Weights of a small transformer language model.
Architecture: RMSNorm before each block, rotary positions, no biases in attention or MLP, untied embeddings, normalized queries and keys, capped logits.
Each number is 50 + 15 x the weight over the matrix's rms, rounded and kept within 0 to 99. Layers, rows and columns count from 0.

# layer 7 attention key, 64x64, rms 0.0612, rows 0-63, columns 0-63
50 50 50 50 50 50 50 50 50 50 50 50 50 50 50 50 50 50 50 50 50 50 50 50 50 50 50 50 50 50 50 50 50 50 50 50 50 50 50 50 50 50 50 50 50 50 50 50 50 50 50 50 50 50 50 50 50 50 50 50 50 50 50 50
50 50 50 50 50 50 50 50 50 50 50 50 50 50 50 50 50 50 50 50 50 50 50 50 50 50 50 50 50 50 50 50 50 50 50 50 50 50 50 50 50 50 50 50 50 50 50 50 50 50 50 50 50 50 50 50 50 50 50 50 50 50 50 50
50 50 50 50 50 50 50 50 50 50 50 50 50 50 50 50 50 50 50 50 50 50 50 50 50 50 50 50 50 50 50 50 50 50 50 50 50 50 50 50 50 50 50 50 50 50 50 50 50 50 50 50 50 50 50 50 50 50 50 50 50 50 50 50
49 52 52 48 51 50 48 49 48 50 49 50 49 51 49 48 52 49 49 52 51 50 51 50 51 49 52 53 50 51 47 50 49 51 51 47 50 50 50 50 50 52 51 50 49 47 52 51 51 52 51 50 51 51 51 50 49 51 47 50 48 50 48 50
48 54 54 48 53 49 47 47 47 48 46 50 47 52 46 46 54 49 50 54 51 49 52 52 52 47 54 55 49 50 45 49 49 51 52 46 50 52 48 51 51 54 53 51 50 46 53 51 52 50 51 50 51 51 54 49 48 51 46 50 49 48 48 50
56 52 43 53 57 50 53 46 55 51 46 49 57 47 49 54 48 51 52 50 48 50 47 56 53 49 50 52 51 49 51 46 51 47 47 51 51 52 56 53 46 50 49 51 52 51 48 46 49 46 47 45 47 49 49 48 47 48 55 42 53 52 51 50
53 52 43 52 58 48 56 45 57 49 45 49 58 47 47 55 48 51 50 50 47 50 46 57 52 49 49 53 52 47 51 48 52 48 48 51 49 53 55 53 45 51 49 52 55 53 46 47 49 44 46 45 46 48 50 49 46 47 56 42 54 49 51 51
49 50 49 52 51 49 54 56 53 60 48 52 48 49 50 50 49 52 55 47 54 50 52 55 50 53 49 50 49 51 50 44 50 47 52 57 51 46 54 48 44 53 48 54 52 54 45 46 53 48 56 53 47 53 50 51 52 54 54 48 50 49 52 45
44 46 56 62 44 58 56 58 54 58 57 57 42 44 48 52 35 53 60 39 47 50 33 51 43 45 49 28 55 42 53 45 57 50 45 61 41 50 49 41 48 47 51 49 66 57 35 45 61 45 45 51 54 47 51 40 50 50 58 66 55 52 68 36
48 57 68 31 32 45 28 45 13 48 67 45 28 57 56 40 64 24 30 76 53 57 76 28 41 39 58 32 41 72 36 71 52 51 44 38 78 57 32 54 73 57 74 30 42 37 83 68 34 77 72 53 76 46 52 52 55 53 11 75 16 48 33 53
54 43 75 21 23 38 54 60 38 47 43 87 62 78 61 27 40 68 05 92 55 76 96 60 42 78 58 11 42 91 69 43 71 36 26 53 99 74 50 58 51 81 57 49 26 31 78 94 32 47 55 69 60 58 65 46 56 56 35 69 39 23 24 74
88 74 46 61 36 45 95 65 00 66 49 99 75 30 48 64 02 53 99 54 23 86 61 70 71 36 68 43 36 35 02 42 71 44 33 10 41 44 55 56 51 64 72 70 99 70 07 40 15 09 18 29 52 64 32 27 43 38 22 67 41 23 44 48
61 49 73 42 99 61 87 28 25 76 73 11 76 58 53 86 26 27 15 29 38 86 44 75 38 59 52 71 89 19 61 58 52 14 00 93 94 33 37 13 00 17 61 41 73 89 75 70 26 33 96 60 60 55 48 45 80 19 37 10 60 42 72 31
48 59 85 44 29 72 00 39 00 28 55 87 51 92 47 81 33 44 28 25 30 54 68 53 39 48 62 99 60 99 49 40 78 67 63 48 21 45 15 47 77 19 41 36 30 00 89 42 44 78 89 94 47 81 53 06 45 72 59 31 66 81 68 75
11 50 22 19 35 60 64 21 15 48 33 81 54 60 65 29 00 17 22 44 73 52 53 61 70 76 27 66 57 16 18 64 49 51 35 47 25 59 37 55 80 58 70 58 20 76 85 47 28 94 66 26 66 99 61 18 17 65 22 79 53 73 71 75
81 66 56 32 99 99 33 45 51 18 52 20 00 50 99 27 58 86 63 46 54 73 32 32 22 22 94 45 47 84 81 45 38 86 55 19 48 67 19 46 42 84 74 44 64 58 38 33 52 99 51 20 42 56 31 75 63 45 23 85 07 36 55 48
50 50 50 50 50 50 50 50 50 50 50 50 50 50 50 50 50 50 50 50 50 50 50 50 50 50 50 50 50 50 50 50 50 50 50 50 50 50 50 50 50 50 50 50 50 50 50 50 50 50 50 50 50 50 50 50 50 50 50 50 50 50 50 50
50 50 50 50 50 50 50 50 50 50 50 50 50 50 50 50 50 50 50 50 50 50 50 50 50 50 50 50 50 50 50 50 50 50 50 50 50 50 50 50 50 50 50 50 50 50 50 50 50 50 50 50 50 50 50 50 50 50 50 50 50 50 50 50
50 50 50 50 50 50 50 50 50 50 50 50 50 50 50 50 50 50 50 50 50 50 50 50 50 50 50 50 50 50 50 50 50 50 50 50 50 50 50 50 50 50 50 50 50 50 50 50 50 50 50 50 50 50 50 50 50 50 50 50 50 50 50 50
45 49 55 48 46 50 49 52 46 48 52 51 47 52 50 48 51 50 50 50 50 50 50 45 48 51 50 49 50 50 50 54 50 53 51 50 47 49 45 47 52 50 50 49 50 50 51 53 50 52 51 54 51 50 50 52 53 51 46 56 48 47 50 50
41 48 57 46 44 50 49 54 44 47 52 51 43 53 49 47 52 51 48 49 50 50 50 44 46 51 50 48 48 50 51 56 51 55 51 51 44 48 41 45 54 49 51 50 49 51 51 54 51 52 51 54 53 50 51 53 53 53 45 59 47 46 49 51
46 54 57 46 51 48 46 47 44 46 47 49 44 54 45 45 56 47 47 53 53 50 52 50 51 46 55 56 49 51 43 52 49 51 53 42 48 51 45 51 53 54 55 50 50 44 54 53 53 51 51 51 53 51 56 51 48 51 43 51 47 48 45 52
44 55 61 43 46 49 42 47 39 45 50 49 41 57 46 41 59 45 45 56 54 50 56 44 50 45 58 57 48 53 40 54 47 52 56 37 49 50 42 51 58 55 57 47 46 38 58 56 52 57 54 53 56 51 56 51 48 52 37 55 43 49 42 54
57 46 36 55 54 49 62 49 63 59 51 51 64 39 51 60 41 50 50 45 47 50 44 51 50 57 40 55 55 47 56 50 49 43 49 59 53 48 65 52 40 49 42 50 53 59 42 45 49 43 49 55 41 51 45 55 53 47 61 38 55 46 47 52
49 52 35 49 61 48 56 42 66 47 39 47 62 53 49 55 57 59 48 52 48 48 49 57 54 52 49 59 50 48 52 43 51 53 53 52 41 54 56 54 42 54 38 54 43 45 48 48 52 45 45 43 43 49 47 48 40 51 62 35 60 47 58 50
70 41 41 40 60 51 52 47 41 35 29 78 83 68 78 30 43 83 37 50 56 64 77 83 61 67 51 76 42 50 57 37 55 47 53 39 54 45 66 64 51 50 31 77 24 37 50 50 38 33 39 40 36 63 44 51 47 51 42 25 54 30 27 79
29 80 44 60 43 38 53 58 39 61 42 30 26 91 20 55 97 45 67 88 59 52 59 35 41 36 75 00 30 63 31 39 71 43 48 64 73 47 30 67 48 66 46 49 50 53 94 47 27 55 40 22 64 05 58 26 18 49 74 54 59 76 99 04
61 46 99 24 86 55 29 62 46 67 70 21 55 16 54 72 74 20 73 54 83 39 80 31 78 80 30 38 27 55 44 82 44 51 58 19 61 90 51 60 44 33 59 74 48 60 74 57 22 98 72 32 61 85 30 58 42 99 20 52 32 43 10 23
87 24 87 53 20 25 35 69 34 33 40 56 63 46 75 36 92 37 84 33 70 75 97 46 65 70 80 46 21 18 69 39 22 59 22 37 00 21 00 14 39 03 29 52 00 26 44 82 41 30 48 49 78 32 29 77 66 49 09 09 52 23 66 42
49 83 03 25 45 22 87 54 24 42 28 17 83 28 43 72 64 82 58 81 56 65 71 36 33 49 83 99 40 56 56 35 53 43 97 03 41 19 33 55 32 99 89 26 45 38 35 64 39 95 48 70 80 40 31 59 00 37 44 13 38 69 34 56
19 00 58 25 78 88 57 45 29 57 46 50 46 79 84 02 65 45 00 78 36 32 54 63 25 60 58 45 47 15 14 57 73 46 81 62 31 00 63 75 87 66 39 52 57 42 81 56 62 73 25 43 63 00 64 17 05 82 19 11 14 12 64 27
21 74 04 53 15 90 61 61 20 36 69 00 83 13 12 48 49 29 84 04 99 64 43 61 30 99 16 25 61 78 77 21 25 58 56 99 41 41 71 37 60 58 65 48 46 46 77 39 43 23 30 53 84 50 58 52 39 57 30 65 62 58 46 52
40 61 48 58 50 39 51 61 59 46 62 39 54 51 42 48 45 50 75 74 55 49 34 39 38 62 54 43 47 49 71 17 50 36 56 47 54 68 47 35 54 46 56 39 53 42 49 57 60 51 43 53 35 51 31 58 45 48 61 54 60 49 52 39
36 46 51 46 38 49 58 67 55 58 56 54 39 54 35 62 60 44 66 83 57 45 33 41 44 57 48 38 56 65 65 29 41 38 47 45 50 69 63 41 46 58 56 42 64 54 48 62 50 53 30 55 41 58 57 47 45 50 63 42 53 43 44 37
49 45 43 36 31 62 62 65 68 38 38 30 47 51 57 54 64 51 73 55 58 52 20 48 39 66 48 40 43 64 62 41 45 35 36 75 66 49 67 53 58 34 35 50 52 85 40 49 40 42 36 48 29 60 53 54 59 47 81 39 56 56 62 66
57 40 46 43 54 37 40 49 30 42 65 36 58 32 53 43 42 57 37 30 50 66 64 56 50 32 50 59 44 45 36 49 49 55 51 24 50 46 36 49 48 60 47 58 34 28 36 52 59 52 70 58 50 42 36 47 40 52 47 42 44 62 39 61
48 49 57 39 46 70 55 63 65 56 52 54 51 48 57 77 51 43 60 56 63 33 35 45 62 57 39 42 72 53 63 40 51 37 45 66 53 54 68 53 59 40 45 29 57 72 39 43 44 36 39 51 53 57 58 48 68 45 60 35 49 50 70 54
41 61 45 54 31 85 64 60 82 58 48 50 52 51 61 78 55 35 66 44 59 22 32 42 57 75 25 39 59 53 73 45 51 42 49 80 49 53 65 54 54 38 45 37 65 73 55 48 43 21 33 62 46 58 60 51 69 46 65 48 51 36 70 60
49 49 42 47 53 41 46 40 30 35 55 48 48 65 50 34 56 65 46 55 40 60 69 43 34 43 64 55 48 52 32 57 46 55 44 32 40 51 28 57 49 65 41 50 36 32 50 66 52 46 52 47 55 36 48 35 38 43 48 74 55 46 35 45
40 56 53 44 47 49 55 53 60 55 36 77 38 58 53 40 56 54 38 42 60 52 44 49 56 63 53 54 83 57 73 43 53 52 60 51 47 67 48 41 44 46 65 45 55 62 41 43 43 37 50 46 56 52 43 63 64 47 33 47 59 37 64 57
43 59 35 56 11 55 58 52 67 39 37 39 45 57 39 36 65 58 58 50 67 56 41 43 51 64 56 36 74 68 75 30 55 50 40 76 31 52 58 62 77 43 33 53 71 57 41 54 60 37 39 50 32 31 68 42 56 54 78 46 78 59 62 57
51 35 39 30 31 40 44 73 21 53 74 59 65 64 91 54 61 59 45 79 57 65 70 41 27 31 51 48 05 53 32 92 63 51 56 35 58 31 16 31 31 71 39 53 17 28 65 60 48 66 56 70 40 54 43 25 51 68 32 99 35 53 14 45
56 34 24 99 67 57 48 32 52 60 46 38 46 40 64 41 38 57 56 50 50 51 22 62 71 50 44 60 35 51 88 08 41 18 57 88 61 76 52 50 39 43 93 55 79 50 12 45 58 24 33 40 19 23 63 72 53 50 27 29 62 55 84 56
30 49 43 37 47 87 57 08 40 39 48 63 65 61 54 36 43 54 57 41 58 63 56 46 46 50 49 50 51 56 39 39 63 51 42 27 44 45 42 49 54 55 57 50 51 49 59 64 47 61 54 43 49 42 62 40 42 52 24 50 36 33 79 48
42 46 32 87 52 54 49 19 61 59 49 33 57 34 29 41 37 23 44 54 61 53 26 56 58 53 29 41 47 50 61 41 32 39 44 69 33 52 61 52 49 45 88 26 69 32 55 56 47 45 60 41 30 28 64 61 49 67 33 41 53 51 66 47
32 43 47 14 33 54 58 75 59 63 43 53 51 58 37 27 39 47 45 45 67 51 42 59 48 83 36 37 41 54 59 45 39 43 63 47 47 29 48 59 60 62 50 45 48 50 42 59 53 52 57 56 93 55 61 37 59 40 48 55 49 71 29 68
53 62 25 45 39 26 44 77 63 26 66 64 24 53 53 41 46 51 74 29 41 45 67 37 57 51 46 44 54 43 40 38 35 47 59 21 45 37 61 43 53 80 55 41 35 41 12 60 49 36 09 49 60 58 48 50 42 41 52 65 32 28 45 73
46 57 56 45 44 79 45 52 21 56 72 39 44 63 72 74 64 71 48 64 49 55 76 22 34 59 69 70 30 56 64 39 73 40 65 40 38 53 50 58 58 62 22 80 49 55 56 44 33 73 67 44 60 72 24 35 35 62 63 58 56 70 74 36
58 54 65 40 55 72 58 62 65 44 50 49 73 48 61 57 64 44 58 80 70 53 31 49 33 68 62 57 54 85 69 42 48 21 43 56 85 93 56 37 45 64 41 55 64 80 55 60 52 37 00 62 44 56 69 69 48 25 75 34 75 39 50 90
53 48 52 33 25 76 56 73 79 52 40 40 55 67 51 70 57 60 70 67 48 48 17 57 33 69 60 37 38 62 80 34 34 43 30 79 74 56 58 50 55 47 34 46 65 82 39 57 45 38 14 56 25 58 60 60 62 35 79 49 68 48 61 67
45 41 50 47 72 43 48 33 29 50 52 40 71 42 56 33 47 53 32 36 51 62 76 51 53 39 54 58 44 46 35 62 67 58 61 34 35 44 31 50 60 62 48 58 34 36 51 43 57 51 71 46 76 47 34 42 40 54 25 54 43 59 33 55
59 54 53 69 66 32 31 35 26 58 46 56 59 49 53 33 46 53 30 40 56 63 72 58 46 32 62 54 57 42 34 47 50 60 63 32 41 51 29 42 40 61 51 61 40 22 67 47 63 63 73 55 70 40 36 47 43 47 25 66 43 57 34 47
59 53 62 54 56 19 54 39 25 62 56 56 38 60 44 40 28 42 24 45 45 38 65 59 41 36 59 56 72 38 34 55 52 66 73 14 41 43 46 47 46 54 63 54 60 19 41 46 56 63 70 52 55 47 40 36 39 51 29 45 36 63 38 36
55 49 65 32 61 54 53 49 50 53 53 58 32 51 44 63 45 58 48 51 48 40 50 43 49 56 56 56 66 33 41 42 51 53 51 37 47 46 51 50 58 50 55 58 56 60 36 48 44 36 53 41 58 62 49 39 50 34 48 46 50 42 69 49
62 48 42 59 60 19 29 44 30 51 47 51 55 44 75 25 60 54 47 50 54 55 53 61 57 29 64 55 48 61 51 57 53 46 56 42 66 68 39 41 32 51 59 48 41 19 52 54 52 77 62 52 42 43 40 57 52 60 32 43 39 81 39 48
35 51 54 37 33 73 65 52 68 54 51 72 61 66 33 55 39 47 72 40 63 32 34 42 65 78 32 40 69 38 64 50 60 36 53 46 32 46 67 57 73 34 30 43 59 83 56 47 44 37 56 51 50 71 60 49 54 50 64 47 43 42 81 60
36 40 73 20 46 66 45 60 52 59 50 71 62 60 67 62 72 57 44 56 60 41 57 45 44 93 37 49 48 58 86 42 53 37 53 55 59 52 40 54 51 43 54 48 57 72 61 41 45 40 52 60 69 56 60 61 40 37 54 51 58 62 64 62
63 48 46 69 66 31 58 42 50 67 41 36 62 63 50 58 27 33 27 59 32 47 10 49 54 52 48 51 59 58 60 40 61 54 46 75 65 38 65 48 40 54 77 54 83 44 40 34 57 45 54 46 26 32 60 57 61 88 47 21 54 37 42 45
54 49 66 34 60 61 62 75 63 45 49 48 51 63 41 68 59 48 58 72 39 54 59 29 49 55 47 01 44 39 33 53 65 51 49 33 46 41 84 81 56 41 47 56 38 50 52 47 44 64 53 25 75 78 40 18 47 42 91 61 45 78 51 11
38 50 41 87 52 58 60 18 55 39 38 52 50 59 58 47 27 55 46 38 55 71 65 64 51 52 53 42 61 64 47 50 58 61 36 62 53 63 42 63 53 32 56 56 39 60 65 54 49 42 88 42 31 41 61 67 43 54 48 39 51 64 52 57
54 48 40 16 42 78 67 31 45 27 32 72 63 57 54 29 63 55 45 24 61 52 58 46 50 73 46 30 79 63 27 56 54 63 52 25 48 30 47 62 70 82 34 61 48 50 60 41 63 49 42 53 73 50 49 52 58 42 35 66 37 26 48 75
27 39 52 52 37 41 43 65 72 62 58 57 41 61 27 42 34 51 33 62 46 40 47 49 48 74 47 52 45 64 59 49 45 59 73 61 42 40 48 50 69 49 40 44 48 46 46 52 48 45 56 57 61 49 57 43 42 48 48 55 67 77 35 58
42 44 36 49 54 80 62 48 49 47 58 16 67 38 60 44 49 66 62 49 54 32 61 26 57 79 61 44 46 39 71 51 62 52 65 66 20 33 50 46 70 47 38 48 53 46 46 56 44 39 54 54 47 43 46 50 55 62 28 52 40 51 46 39
40 39 49 99 74 67 37 25 37 55 44 46 40 65 65 52 10 52 44 32 34 46 21 58 50 31 45 46 58 58 35 46 61 50 55 66 54 56 70 53 64 46 83 46 80 18 54 46 46 37 43 37 24 29 75 48 69 81 53 33 56 45 57 55